Part of a small language model's weights: 12.1M parameters, no biases in attention or MLP.
Each number is 128 + 24 x the weight over its row's rms, rounded and kept within 0 to 255. Layers, rows and columns count from 0. Numbers have three digits each. The size before them is the row's rms in percent of the matrix's.

# down: layer 5 MLP down (transposed), 768x192, rms 0.0736, rows 689-757, columns 0-95
# up: layer 5 MLP up, 768x192, rms 0.0716, rows 690-758, columns 0-95
down689 102:138102121115173095168088091162099137081126126148143167125123129123107152125138117119124089145145144117121130126079093132157144134107150139111113104122151127131109139150136097079091100107140115113162164091140152130136150072138119153121125125116141110144198156082130116171113144145142113115
up690 090:089156133116147170128141138123150135119123140099140141131150165135168097118183123166144158123112153130102088132143159144128105158116118148168105139165167106137110102179163126148109130144156162120165136109145122143131107131131144089137119109094131129135137100103136145115131126164154130124
down690 088:133107113139125103153118143094160115132122145125112101170093126079071123169133107132142105128185164170113180125112140087093117137137138127083130108094116134147112150107106115113130119142111107093126108119144138080097135131152141078129145123149144130123114137129136144144140115117142136132
up691 105:129144133155123152124094163126127168128122137125118109151151130124125110103117176167131105129145151167141133106127112114087107137147134093153111110161101148110155154103122134155135105136120101105111104106147086137136145102107137109174133144174127097120111071158124115150166096148105131098
down691 095:108147125109104131137120144121087119126131134137159129152131080129130141109162119126108119133102130072171075095092155162155117155113129086135133178115115109183110123139113196142126112093116122148153142117200151151123140153092122132146133097145127123132101111121153103142096082113172110115
up692 095:135160151144110152117167140111134131164106131135145113115146106122115129117115126083107137098143134106122163137084133127123053111147080168166131109120136134171096111154095137161149124141130129148144110102114091137167121166087128125118140137173146121132169115102145126092119156103117105116
down692 105:079128114104112149208122107104139116095137111100100101148130135077146116177171121167119136145115156113169148127135173144118129144105159127146113142141134099124109147111147127130102133102121168168148170144117147114132134106181143184156128101077152125095124164151139142157132098142133103104
up693 106:098139121150149136147126125115105182068122144167144102127114083147094123130154138119148112106137115083128098119124108149144152086129143157117130142127133155107115138130110091133121128082113095136109099108086155115153107183168087120150109171142091104153136105133122111123142137108165100160
down693 108:149135115135096134153102115105147101119133153076149139105161131151157108118138160111156147126130111120122130108111172162086147119094104116136163131117157107118120141120143149153126148158147132125179185147163103138098095148123130109159159113112124124090158132124163143128145112106120124096
up694 099:106134086157122104109129088135111152115164124106129106105129127093136164134120155082114138102109105126140131125116153123161135119165153107089159137145119097148108114102117142157120167095120116155151161157176129084138168119106073098109124132101154094138149150142099123138082128120126131133
down694 098:137137103120123113123117112119137129117159139132083132069126083122108156130162125149119158136106101127142144137120105096115157134137099121141138106112121145111129155175134107114142085144136147114113110138149119133104098131139160142148092154155104104108075176181116126130202153152110164137
up695 091:110153125194103149075132098118158163126115133142136160117149152135159131150147151109144102143115131096137115085151147111119142110084112126147126158155142113154126092145118132067145125124119117109134110105136146123124117141140141101114128098126093144126077135139110121083138119128134113175
down695 096:176109108132111107160145165139118099135116145135156096122126174093109125124104101169151150142114142147111146121144158156150160150161099144073128131100099164132139123155141088118140155172119121139127117152114142127111120084157151109170110149110114092164151109112163100109128127161150159087
up696 106:137118144110127077172092141130142135143107127111129122098120136118129085109092130149143139128167145154083097151122111103161132114071164132126084155109142113066123137135115147120129179125143125114134100145137121152095194128158112127128137159125101152130100156100150120145129158125134108116
down696 103:118131162116108135131095128128157143106132112102089108171135117137178125124132117115098125135095107107091118111139130163136139139176065123145126127135135122124150127095144124134101080077115088167143131080144171099100155080118146133157143145136144102113123113144120094132089119115133143128
up697 089:141102116160205101140144127087152118147106173126110132113152152139101164087137102116155107121110125179153146144137131128160134113140113129123124127112089141158149152152079097148145128135143052162114119145129122162112130146114124160178121134096165097114135130109116089136114146142138117137
down697 103:130139115090083132141134140106106123132182100128090164120119150100158129123155119173137126112166077116134137109094131141121122117169182144144159099170163134130140097117116137153099142126129133112129138143144139145110119103141142085094150155153145112116103142109143218097160156124145134131
up698 111:156104179134185127096144150113118100160147093111179119096138116109147150136137128114121151074124118134131102144098099145137115142147108164114141115125106117153117156100136124150081135084164112160153153124115133101140168124147137142148130110132128103139104099122117110043130121071117118117
down698 104:144154138124097137058157111088104110113182115171102074094172098127117144139130121132137109154107138155124135112139116148129109155141122126097190156157146155128100127140095105114125117106151162111119128140146174134132154083158136142155091110098110092144142149118073123120146160193115153154
up699 096:112131148111151152094137097108124154125086104075128168098129072125134155130108095121129121133126142208117129119171120100100100075143141122182106130119120105123150109153121138093057117156107151152152129134139065130127086141124096149092161131154114115111088150121133153094123127116160097143
down699 097:130107121118078097137128130115141133106123139127145079125106160122121129095128130123122151142143158076105122119112101107146171154119139130097110104115114184126109117108087092193164135120139114148176144129152144114096122140114157143126100141148133146089119098106114117150089159172100144102
up700 102:088160161127146116081144147139159113094083165132147152142155145134074160122134118145142141186151155127124096130107132141114092124120138105127131107131109083134138138127125096132166161141116148111129125154073135160129097148141151143157132137150061169133110147133105133119146087142098139140
down700 098:127139106137126135120133145120124106131141140086097147144091170137104093150118114122126081169130164111119131157168137131114136110084137129135151113150122157132113139104144127162134166173095125147135149098148147155071111128134156108130138145189107100141101165126144158099122138119164163101
up701 101:127129141122122153081147120139111130107076136132154134127153156125168092122072149080121174129087177096135143138124147148161159141121097108117135136107124144141133144139146124123153120170135099105128124160135103141113141126111124121109149167110142138155128187103153140134041145096058151115
down701 108:127149107138122115135139114135094132106103140143141109131120120114117123140146113138158113088118124153115136121074097115125109165097150130118100148082077160110113114084105080096131117091154102160121144127091141148105111143152123129081106147134100110106170117185094152145190123100144083089
up702 093:090155089145199151069143126128124116118103149128127164148154127172139173169171058144128090129115147094065120104113131121156144123104106187166116105113143095092120126113140106122150132112133115138135082122140127119127164143114148109128155120127119118162150108121133144126088137136174132143
down702 091:145122160158122134172095111152176145135123090093125124094092093130160089130089147188088144124115149173183142107133149136112128129145106123121125124151135091181141137142107139141125126168128139126137166172086130138126092143147120106150142131111127144129096162147130113112100161115088115111
up703 107:099149177113102114082106109100164086118129126119147122090114102136120121105151083147158131115112145120141117105112175135127104148132136138141123100157143138143124136129133134151158103147108174147156104168116104130119117168158090131130140106131143151075118079137143100144116123118126135140
down703 091:126136131102128126116133129143097178121159127092135078113139126127094154148143125092102137083115138100114146117144094150153123149120133127124152164143133157163137124141114173131136167144151108139115147183083127149099157100137073136090128133111154151123110173155139104152104122136104116131
up704 101:098129091099149156158151123130126150118115138153120136135102126140112097111116140138141128159164140125108145109139140157149174088148132119128137095118095106120182116097150137137150141137163148120095113111105165083121114116119133123121112158114148117132155144125125147135134088117132128114
down704 094:121092146123106129088111156105102076103113121116149067129152105133143161123116104120088122107098150145159111136146116138122101165108105098136123139162138150127128135154136136149147092164147104158116105145151141134138117116098120130155146168151137121124123119101117102113074160152110175118
up705 101:163153120130121146139148117126154111128137097188132112160112089118131107144124142100101174120166103129093114086163119123147154110118110133112094123119107144083096188119110046168149101115145046127112141097103135151139117110108096113112148158040087137154126158143079145106130117118130121168
down705 101:117125131119138141122143113129176150135138147120121115124132137104119140109141133137164100100131182140124110137118103156089160107097094123112141116117150103129175128130123172129129155173119136138183124115158147094152156106141137172160138117162121146117097110108177070129127146127155125141
up706 109:108156122151159130118124117124157127122151128108104161096109149118127148128112135080070158110143161135142113159144121112138094146132122165083081108152093160159089072142132124138140148104109140142125126147129135127165107113123087126130113134141126132105150139161134143111112114179156152139
down706 102:128097136132092102118134146054115127126107130135124104116178106149110115130184142149155104164099133133132129109123085106120152162100134096155145132116122113115133137144170127122142148124129112108092126122142133109071156146126129107110147100135129125077113091122168134089135128122143128143
up707 100:140108123121155151118152125126174114138146135144151116117168135078129154120101149114098098088159182126159138121161179148126115088121121141133117177137160188137150175120104174151143147133168111089119165115121099128164130141089142169115102181168143131143131131120109123132098163119148089143
down707 104:129135117115140138145110123143130148080144151123138129094135137174137112125143134136145111148115137147130117139102136145167125144127118159124124096138126177113116135135123086101079142082097148114159147108132109119158184143119106102167134119136115137153176148141159187124128102142156144132
up708 089:134137131186157111133099094112117068155179140098120128093141082132095122144140137124127056138089145139170102150163153132148116131136132125156136124149116142082127144105110139118140119085069131126151124115142136106161118104137164081095108140123107100117130128099115123163132132077126127078
down708 075:137138110107147146125123137178153164140099114127117137119138180167102105134109135130119150175158121104136156114086137128156139086124118098073137113098137131120137172129070165141098136107137110154120174119153119131110119122165147162187154142127133121126102135125131135108135143145109113138
up709 094:142176150165119104103155132108099096182115110140152168136125078111140148103103096162117087137108125145143180143111148159117119104049137125109105115149126141116171110125123098184143115114093124163132117137136114127120127133163107169152128169123114106121095135210131081098166147160150105133
down709 101:106149118096095120129070143148139121106120172067134114152124117148170126112092119122124123082098126109135128122159111087130109126112124099185160105149140130110129143150141150138144133170070137065111085137122111135147159106095154123121157088091104122140127145122139106106107124119132078144
up710 096:145087142116176112101109130115095100155130154160106150109120154120097148194111172139098104122138149118133106122101128136130125099188132135150083146123132119118125155094095108151143122140166130109113137155131140123107173108138137113145098162146123128106138145095119053141098135140143152159
down710 095:093095103146111116142120125118129116135110115135093138146125134121145095045155108133106173126146115144133135136103128119115140105096133123163155116135159160138125131172162146126128153127100124102105101113092115137169108146134115120121159093094143170119121121165128158104150125135119157123
up711 100:094170082126141123100123122099124089124091116105099133112166129133148121114091136080108104109065092086124085148135146158161178124126087125108134138102152127140131079135114134161089109092157104099150142131105129132105125109116129162121116128121113150178106163136105126121093136127149129096
down711 100:118103153186120118137126108149129142140141127109124096098148167106136101102088092186127134163165143169085166125113147104177079121146140172129128127163162117109149114138145113082141154112122165125106140152131120122111106141161144112174114090148145109120164124111094125109117122111102083121
up712 091:158145134139134136155135165141161122158109137120110121124106162145137148131130126142140139130121165086113168130148113115136193121194158138128117100114154116115096121168107106161142153133087172127111161140086101125144094167148126125095103125122123096099117147080147102114175155119132137078
down712 108:094165127120109119108127107122121098132099157118151147153181097138142140117111120112117167139121076126136115102093091108146114143074074122121135126128131142148155132147148124143105087142128118160153077162118150128122138122146134105117129136119110163141149121142145132145118110148151097114
up713 105:129146185103162126151103129124109135141154100132114093111160113096166118168145120070127087112122122137157140114121155107104144138118165142162130087122131113112130151121072115121152133091140124140103113155118112118162109136072151120130100094123181125167135088106138146087097106138155113135
down713 100:149127114080124150158080081113144099135129150149098101122143122119127083143110115151132123178124135138118132126136163140128086123148153094156139121151150157189116113125174136116143115121162156113176110138131109134088146137130110151164129086137132139100130112105160127112123132131137133115
up714 096:173130144119120156094137143132180085158141119133144167109123166130107129148145135124129106105141118148132109144154110186159093166147122128149161186142127136111124160115119159137060093158163156088131157112121147103178120129112117070111123128147134114169123155100150090096101122131127102115
down714 100:117122123122155120102151152077140125135138121142168103166143107077142109165116137132078137116097128121125119101118145090134134104118103131109118090119143140106119099140137114108093141104151137175144126133134149161106125123093123131118150107093130154089130115153101097197130178152086133157
up715 095:143126133148079129117122137108142183119141150132152148139088167185151130137143110167113120105067141143119120147074118146127147141164139131121100068128143138153099120133082144103145140076079137084158129153102173127138117122116120134105118107138115168118153099138134129109074086163142142130
down715 096:107099144096166108092091112163110104168118108106110088153133128111098152149122120094109127122163084148127129151128130103121114137099122129125128127138125086131136131159176096194113144145173130156102115141103135108098177127122138118109092157108133086112125117136158116150126137150133074170
up716 094:126120118127091144124176146144138145140138137166118160121109093111083150127147134081117127125083157159150133146134159145167100138127105108110133165111138120127143077115171205165113132148107067152111118140121117148082092116129130131110148133147155127120120117079143137122103133107133138107
down716 094:112104135136131129136163109116110158136142128105132122139150146131127141160114130146161069155154101144156082136117122138132121087115161105092163143135089079135119146096059130089103106156142159098143092104132134076138116132096121118114137089113104124156176127148129101111139154109122112100
up717 100:139155117146143162132131128126187111093078135127112134099173153149149136167132149133146104146137148108123122151169128107121133100147112134125130137135129120170161105138140107147147123124106108073135077126137117155124158121138138114124093154138111162087102145143158127103114106154084113110
down717 100:068123087116132140135130162108136096145134114175142109136125126121105160109142145154157127127139089089127147168125132162137128067113131114101121123125154173093130145123078116108131090149140141096135147129097143139191091167118135155157057110154099165162093124150116122119164148141160079139
up718 088:172145172146133164075097138124107165170132123143158089142108084111153114123180156129103098060122121128133157114133120150136149130096146101130133123154116095158146127143144143154144146072137132105121138104153127115107133076140108169122138123155127151128151076077135117124107114162146129118
down718 102:085133136144107131155144135133139114094155121123131110099141128093100123126084126130155123170159189101173128106144144135161104139143100123150133095131138128102123106115094118108086099185142129134102106133163141138144121139123149075153120128084151061103151145187153125143134133121134125114
up719 104:150109123114084089145130092141117142113094113103119135127090130070105193119128161103135102088165134101133126132126155121129146137077123127135150115096132078134095121130130137161141129105151099128121153105104117112153164124083149138082119106106119142142160142138111086117131097130145134111
down719 094:150173107138103143088099150139118124133111117115117151105164104141127065146158121131105101170124112168101123118158145152148145114154157145081094163157164155087112179135158127109151123160124112137136131155100130159123110142146099092114121120143156129151098117112121179100155127120114121160
up720 105:147138180158154172153141138167090144153131151144129099057070158122130124120142114113192145118103125131143106117133142186132120109134137127112102141166134156136125107064121139119107172118124168157114052095133140066105132131096141130121112141147090122099124103124142162100139139116161111138
down720 103:067117082138147114098137126090130113123139093166128141166131087133118098113108159121142122097138159166093135172124161125119119148152113076154147163084101152121129152131094172121141133129163123161130143159091092167144136157122118147145100121110118119163127109128136144137134111108093167107
up721 084:109145120113129145114126159167077123132147118118126130120125109104152110182125116113114099079144110193154111132160147103166113118132170144146136140100146147128127113096134143160135074123103121130117085115083110116148125136124132177087107181117101153157132153095127107135091129115137134127
down721 098:140133106167107131147140086115143139158123122123151158149086088136135155139147149161105139150123145107145166117144151149100144120139140118159108118140120119100100167161089131116115149109150133148141171144137112146133131119177125112147126044146159124106184147183126108137120129112131105155
up722 097:100175130114177129102123120127160141130156121128169141084137125087106102139135127125106120132118136143109173126127120090116132162138159102140163132145111110134113122091146167141135116104148128127133117151092139149194147147162116176126114137150108151111136071150132145098084106105102130130
down722 108:119147149133117131110120164139107141151126175093089098130100117142121162142131143117080139107145137104126097159139118115119109134130074159103110102118132156146133125184133094111131115110124121139055134095139137134104117141143115117137144143117109121158126137120134113169139126143115140175
up723 093:114086159128140121134144161105158080101128129125152107115106068118093116107109111096111153156102167136101164100135129134156089113148139085147161148104172127146156160101125141147154146095127155121116139102132122166135152119134152125112130105145076112141128110118136098125107160165156131154
down723 099:086102173139158109138122124173144104111158138138152116110145141164105121136111169159150101111142112108186123141149104126114146086135119130119144123136140135089123129108101118153105137130141109119116135106087120147156133127109141142102108148135149153109158158182150131142122140123124081119
up724 097:120139144101150168144118132154108138156124095156152142109120166133159127148110120151130122134160111117125098133093108111167129099164122107105139148105089144160111144129136114134129170124153151125124122160113150101142157126168121127099120081085106145124102159169143098063119097159171136119
down724 095:107155111154108115123129135111172086120133179099140116136124108140080157113161162137122169131083136128149167143146099161087160124096140159162140121113166139104144123127138139112085082140144140133139138120130099129134109135120131100181125138167124127156154107139128154124130127093076118113
up725 100:134112158108125128109141178125126113134084136124105108138144151153131092161156084129113103126095115162128096144115141117161110176140139094145156132125154083099155103130140158117135158134140151055086085129123138117187121148146089129169110134123172180103110109128170085113086099155134132151
down725 095:121142176165149144156106173122141121074112090136150167142129126117078149113111158097094110155100130118143152120106105149090167089146115144156155153130127107109156127172150128148112142101114135149128135131102142117146102166145140133113176127144182093107157137134107100095164137100127125113
up726 107:120079105154144098123136137154098177102133128158140148087142142104121095112159150097104131124174094132120148105108156141088173132136130122127148114120143137136112118167078144139103099157116100151127114166121128101173119096133134108145136125116125133152061136116175133119140122113104170057
down726 096:105145162110132144122080114105107136144091111135116113178133122134174137125110132142154057113094108133103123173139099124174117123128144116161111166197138122109137120124163112141136152121131088115107162102126102127086138121147098151090121129166139114087157106124096155114145137104145130158
up727 089:090148126122106141114080139092119137079110133143155115134146140176133122124127099085163116129129111114155109138165092126157089111160162156123154112107152115122144131159131137179135112106096150165101130137139140124104153147136118131100137127129121087136173098134112071129151106111162151127
down727 106:141120099122161147149136088128144161127165159095098108101141100082138104156108161154106127110134162168119124106138158174121113128124100123138103123141143097143138190099134150110129131123153119103162141119123118124102085122139129115156106123116156114115105138119117151159119119121146120111
up728 101:127144142147112172171170109165120114107126139139148102082089100110095114164106155155107110088117179193121129121115131144172130158150116128106160131127139108087156114166143167105118115128137138113131090115133126116124115127149119121141150111134150064137133125120143095142122059140081140144
down728 104:130121151119095132114106116055120122088084127109136113132143110161131089134120125123117128148148114082108132119113160112101162113115135125119114126128126153127120113098080142166119154088152132094129150136100148165154115174143134120126135166108157099165092153083113137127095160124130143095
up729 107:117121111141118111146133100103146142122148128080171095164108132169185135125132163156166151109147119108183117150130120140135106128131115120071142101157139125135130128130060091119147105140128156151135127128152145115128142116133133116104112171135093115065109112095191132129121153168129109055
down729 099:101107146178131099092086169161121159118109136138101156132122141130090124102132158145110111165119105179141124133151134165160127164145120144137106121107112167138129116113177139108150142131139127106135143120109108149135129111097143124147172157118108124127128153119146144107139090179148158169
up730 087:090165145104097161140110139144144086098183136123139121110148113110117048080114101160118104115143104154150117135136084135085134119134110119151150146129091140169109134207125105145166122144151130134130156076174166120106111087111155120112145104164124101111115151108135117095127107138137112114
down730 088:148099101151160121152129154125161139140115150127099125135134133112110167125126156107135131134136172116113101129161183141142104148124136133127085114155182136123143095081097168129122139146132160107131125188063117136135139154142155134120126157136137132128138174133121149142143151106108129149
up731 091:118174177114105124111099127100135103162138127160124126130129132127154127109129120143110123113136103122114113129152166165170104138168088110104152119150110114096126141105075142130118123153106135130111142103148075133127155114130132109122133127099104120162116119155118140109101160139178121060
down731 102:089124109183159161153121160168171130106116122136129138131081123143144119150106193128148149117116138138126142132124123112092145112098140132153114134084125141132142144147166147072126173118130131130122122152157130106142136130118113148115124124171135114145136137101133093139130123126084127175
up732 103:199135134102115185145143137139153094132163099125123087122131117143139136121159177100130126120123130112137120170149119115101107099124105134083157113126131120148131113126121123115084119118137153174111075069088117135112162146111138114146151092137145102151146120128115134083116132107131149093
down732 101:135108124096117142073146105132141137164146129085136109113123167141131135131129138152151159186140148128090182153117164086132116118170093139099152136148126076152125111097073107166147131125143116153129126124129131128129127069148077139132136105129106080131093167180126130111139113137103140111
up733 097:115106127136132116118113160127083122181122111128161134144126110104142185111106105173131101127155118139112146112104134146143134096138125137151114144121154135124131120122104119160104131111123079114104121129185162167107108143072105114133116116170177125110144164127120104171113106138169133111
down733 100:136178126105109141155116106116116100085153108104107117138136134127133120144147145126186137094123117092100088114145160155170144120148121126123121138155111168111115114149132127115131147149128157074130165153099110098143159137097138103074123137115130145149123121137181196088143114080108106113
up734 112:149107113123092076153160172140165105130072117149110160069186131116111104110168118131154156117160101113159148134149140157131145093116100124108183129135065150117142148148102119125131152137119118133126122161138157146109094112157184086203117151132165107124163139121124140102136148111133142120
down734 112:081173102082114090164158147135112102122153079118080176115104120139122144129129108115132154134144127096100095171104137132132145117128118105096131153115111138215124100118133121117132109131147124115137172124126101112141115130088112124145134126097164107104126146094172107170128163130163145124
up735 096:126108158116118143093167097131098077165112107160123117111130106160157148166144102128141144148161096121127129123117092192104156133126123125100146102178172108144193105075140152112141116082100118095118152117123155112145149094109129096149091144140130116125123107126140109110087106165131094115
down735 094:139153126137122118108100172114128138119133081150125104109141174119091102175140141106132113100129125153130103134126154123166157142135139134156167152086098162120104091148142096103107161187112107134126098084142155150164102153108128146137157120103152117102134128110150101133107131157128121103
up736 101:119145101159133184093088126145166127119130071151162110153102144139132094157170111158116118123149133124118143140117153146163136171105138146141193142143116110134167156099145095139122176147131138145083140110121127108116140125128119128140162104126141118198129128112106135146148121138110121169
down736 081:135132115151112128139123094085111117164091156123130102102136116101164120137149126128111183157141130120118110141138144122098107088144088170096111128116193156120192107132132143143127138113143153130135143153116124082143117133142104104094139118142089175115131124108166147161112135145120141118
up737 097:090125166105100143116081120119113133132162130123095101148138163130175181129154142176132121121098105138172112150132126146173141143143140165097153139103128140084174168090178131121167157134130145125145140168143135170107154126149151120125115136115074111144108120141107151128133117135096150121
down737 094:148120114149173130135110090109127148126133104126123097094132087145105117087110121141110096112169141143089142129080162092092123070072151101137173146094137131106116131164103153120118151098098091128092119107114112082120161130079075101160088124128133143080093123108162117110145139146154079161
up738 095:137132144149138149153085145075137143154113144140126142154133129106117137125155126154141127111195097150132073092135130152134128132096158125099071145136138131133099146143099153123138148114089112146125145133149128124146106165132119138126137135147104089115134111162108131158201138105160117161
down738 107:143111095134099115114128131149113098104126133122097133100132125145172122120150175127095127108134111133147157168066118109126113123157145127158157144112074127140134102129112137101111112095139103084114140084092118183114122131140144109079129161148141147168115109107099133120129097124145177101
up739 104:150101155151172142126140132160111133132112143108150097148156086109093088112082113178098131139134162088130129129144112094136112099120138138141115127144083131123159111155069101148107110139148122146123122099082124120158109134158128139133119148135136118153129110111169109145138113070127137154
down739 106:100120111178113122162120119101138141100142115122130141126118135132139161102162121101123084100106088141124124122119098121153123163093102128122153132087155102166132112146126127125157088142106116136151145144113150129114168117086100080122159123112100175105137147096142110108125165113151181092
up740 109:145156162130138141142153141072114106115120158098124162152123107100138126109126121130103160086143118097126130168151136121135142113160094144116104179126155115140114106180117143141087151117123105157137169110182115098163151108135148109130120167141149128145151123146095120110098140140132088082
down740 101:117110135117138106133143104155116117122165145134145111119155131115086105155109150116142142153130141108105122128131105138161054147134156078106114149124130078137148139086115133108101083142118160086144107151167115107139143145129092141145158141079128132145146076118119177114080108129111100153
up741 099:137173133158106114142153109104138118126130132071129092151094125130130104099122104135084061118149127131161153117168146103118134107135095116130174131097116131143150107112122133112142123099143124116077158132125159120127134111085116083167056144115124148154125144147100104126104123154152139103
down741 098:096094133108133148143115134084099091115129130122107137145124103113149121104128153123110121148107140103132168093115123121108169121128122119141139144139123154110132131119122150125090132098107125106141138150171095083131145153126140149082144115133130161112122142114115148113088162157123122173
up742 111:138163096130084160136101117105123149147114164143159119146160147121149128092077089093132170109139069115136144120121141150101137144079171095110140135134155143091117112183119149150115117104136125132132136129109139128159104121154120109078134130150117118118106155115134140127107155158176149123
down742 104:184120147134124151115121154101134129164093141099128116163174160119146084116149135133157145152121159130127125095113133093122138120158086140111136078125167163131092138147109169137154129096137120137141125130156130141131080146103125081176156136094131145143125091114107131152144143105138124119
up743 107:108101096107170168140156144142189113136144118131149173139099125121155113120112092117118114159090120095131194093129135125109114107153107171105156158131162113166109131155123141086108159146136139131103153144154179104108144137140136128156135143165110079124132151119134104134101132092131151130
down743 104:118126113097114126153127093116169128113145137130170141154135175140093132134153120183117119144117143141117127119174139131132089119152139140141131164132135182105122097150104104090166153142147128144129090101097167125123172131137174120169167145140124114150125139164133101110098155126132127164
up744 089:125173126115175107086104176124168106122136113139126117138168102112124117122113131141116132075132113098132137139116123140096127115130078144178164127075130108158142122136129181127132136140143156118104114123113087152119104056140127137120132138103120141101136106162122122151103146131120147107
down744 098:151112137112101133178110098135079137144088123116159104126144122174131100148105124123133184153132138131090173105122162128162114141140114127082101124110129123136109118137123102094124134120097145149099133090111087124161119164122088099114149118125139170161141118098128163133098099148148150138
up745 106:129128145153122133110133141118120128112126130087153175137107102129129157129126144148110158081117105148131133109128124108112117174102084155121135141111135122124140127167171141146168132213087156131134121161114089055105128118072133138132153100151124137156144094108121125130106126113108081120
down745 096:132135123134140084124110126125154116116121108165171120127152107120145116143131166136115112136182131104191123146118154113130120148161135153141104086140129117145153108086089090168109123143102124156115139138144175135112125146128154150154106157105100139113085118156105083110128112108090104149
up746 110:109107121134109113144150137135139131114115127116110127112131196125140147130129171121138124116147187139119173143116166131124122164124143112132150152167108068146070104132193129156116066126095090124119159115122112119135135186107131111145130125131110145136136139094150141117105131138094131114
down746 101:161126129133157157125169124112113143149135128108116164080153128152098107087119159118126134141142137147131128120124124095122121122156163121145120160120106175153118173092117093141118101103111130153108133146137178143137136156154153132134116179116112131138105102120115138148135106136176139153
up747 100:083150066121124153116105150122145151124104152139170122135132115117166153164116138109093149075110111119117135092154117139150134119139110107061166136137106125115153099119115164135134121148148197160117096139079133137142109148103112112125155110109133115147147115139121181124139146134120129125
down747 099:133034138117134143123122123108153171190147150111127118125139128148181073150115102142126130140156142132138122117141176100138123116133135134123117114140149105144122144109154103128112135153089080140138123125156112151118075109151151128144103156148137144147131119104129145162154109116096171147
up748 100:132126130126172153123117103135179125140138127118132110134131096126111126161141147092132129113162096094122142152133159111106107125102112114133129133130144157166123108143120173134115115128120164137105125127171117084120114166109113130140128137119097070121168084173136146181098121122132094125
down748 101:154147081148094096119156117128117152122102114092118101138147182180134145125124130142134149154159135138120143119134146135141110136177129153130115134115111155121131107142098133127102110154188135128162089119088125182136120099152110128132150114095129102133149111128100164106108099089155163125
up749 095:138145124160131115105074142128185100136121134098135153099136157137115143131117109142071122112099120112146087103109147157116135086112157094091088132106154138141136108126128102100099122123106106086091142167078076167132123143140171126107118131145107168148114138139125102141108165117100142107
down749 096:121096122122130141099124127142149135130113111184132122121112111150114134135177113109181179153085153095159132105130108152120106117137130096088114124100177149148118135139146109064149077141108111106146144103125144138112154142184149153164119111170116159084140145129093134145121126149123127145
up750 110:107084148108110117102112100123175145108101142163126149144111129189096083106102136096115155151115091155139116108113148108144180098146163125128093087176125131060116099165130138144134095142123124146116171121134173154094122122142115115091111124174110098148135142152146135104082137154141145161
down750 101:115144130153105152133151140074137098095132132125164103173156136116123109133133136144108105136117155104073112118114139136165126172118115134143129126150140107126121162146116150156142154120136116147098064105123124163133111166140142151144105114124111087113139073110137108110167139137141146156
up751 102:117118147132102081135131181123126132135135134102129131139113106106133111117127086098134105100139119131126143134151136111128132154148109146117122097141179069127163085140104171087136069096146117126136089120144099144138115143115138063120153175129140095141094120149089105138057154135063151126
down751 103:132125110148115091127136133083092116157134139117134129106183141163153129090098144145114126133108134133142116119174056106159128164111117121145114104108120114132131117129133135152110073148111161105132123139090107108163097090118113122141141122117130111119096109112151136166119092104102147106
up752 103:071136164136134161119103132152162148112161153107111096126160177159162118116103102149146151109161133142108088123110127129117143118107156134153119108082173123146089164118177079138116162133143123111177136118118145140115101139107110138157112120117124131137132142119131119111094139147129082123
down752 093:178102116111108105133105145111137099159077097141158141092099109078148134135113134117168081141114136132156164145131143128104099149108126124103149110115139141093157099137110153154145141119093128091145130100094085069112180163170105111112133141181131120101106128133101169184158140100107171171
up753 105:092106148117113075113108145164145144123168112173121120130153126116118148148122131155097140126133104079154160133109177149124131138104121090106114112174110095098170112112121140125175138127110062142140088131171137144091111128126123092128124122118127108154116140127120119139101129101125111092
down753 114:133119080141102156142103134154123109129124095132113137135096138094135111138109091142134110109127094129130130126117169131135113125125147107130124117174119106165141113147108121115151151121141077119143106109158125113088122157135150128116152116121145134138145099147114085120136109101145185176
up754 103:123133115156133180152144106121136098122126154139135119099164130162143161106124148130163083106117167142092148123142156127140098132143177116147093145110142097102099097104113097128135082104092127115095096116085093072147103138129137100163146108107148124137129118143160205165098137115152133146
down754 098:151107116137158098123143096182068123134112125157127160163106145109139105143089141107137166121167120125094101142136119100163132136145174157114167118132127088114118152111096162139152146084119172103160148132151144149125119148123127156091089171155105128135127134140126126123167129103159160134
up755 102:144105124118160066128142127132153114171141153144128129161101080146149144148151083113097093162186070111120109093070116090115119105120097099141129135131087130117125131124107137101129127126145091171121146162105120107147140121121112108098116149089143100126164115187166127147082138101138120132
down755 094:154145081102113131119170102114117165117129127140154129099112128069127133084133157109139141100088122123163133135143123106108160157096112128086137097092115107125094141121171133146125198131114173114204108151122103110140117165143126135130112129151123129119101126158134112136123093115142130087
up756 102:142127141136121133143126156094125152093121100169134110093094099098131109144121131173129072141110101162133175175151139089128149137111153130112123121091135137128118175098125126118127099128144121141137111079151160085100115174125121109149158142085153158140128120148134119142090101119156154128
down756 096:159151172116100086103134165135118123163124145150105130171132097083119125130116126113096174148134137139122087109053113118114122124166147102105116138113106096130150117177123116187150160116136115116159140134101123144109126103102150142094120161111089117133128087089117125137122110110152112131
up757 088:118141078140121148104112147128129100076126125127107129090144131162111176107143149166109154134127148170151155124110121152143137128114168142165166159079147083152146089144131134116136099129131127161133124115093114082133155107155126160154100090117153131192105116164129103136149070117139126135
down757 094:138123166137100125103107102137135122149136134141131148140153142108127087193089129082113123114130112155102196103124091107129123117120129121142099110118150163128110134148128164164177158173138119085122177141157162124083116101117094130111139184113088108112129118109137137138095133124143152142
up758 094:130121131122147139107111120159105125124052123116141156124129126146123128128135159143091120107131131149132128129117144111152122107109110169107115150150068119122129118102146137141139122168149160157155134107180154112137138133099143132119114149114094127146120119102161140131108130109135145145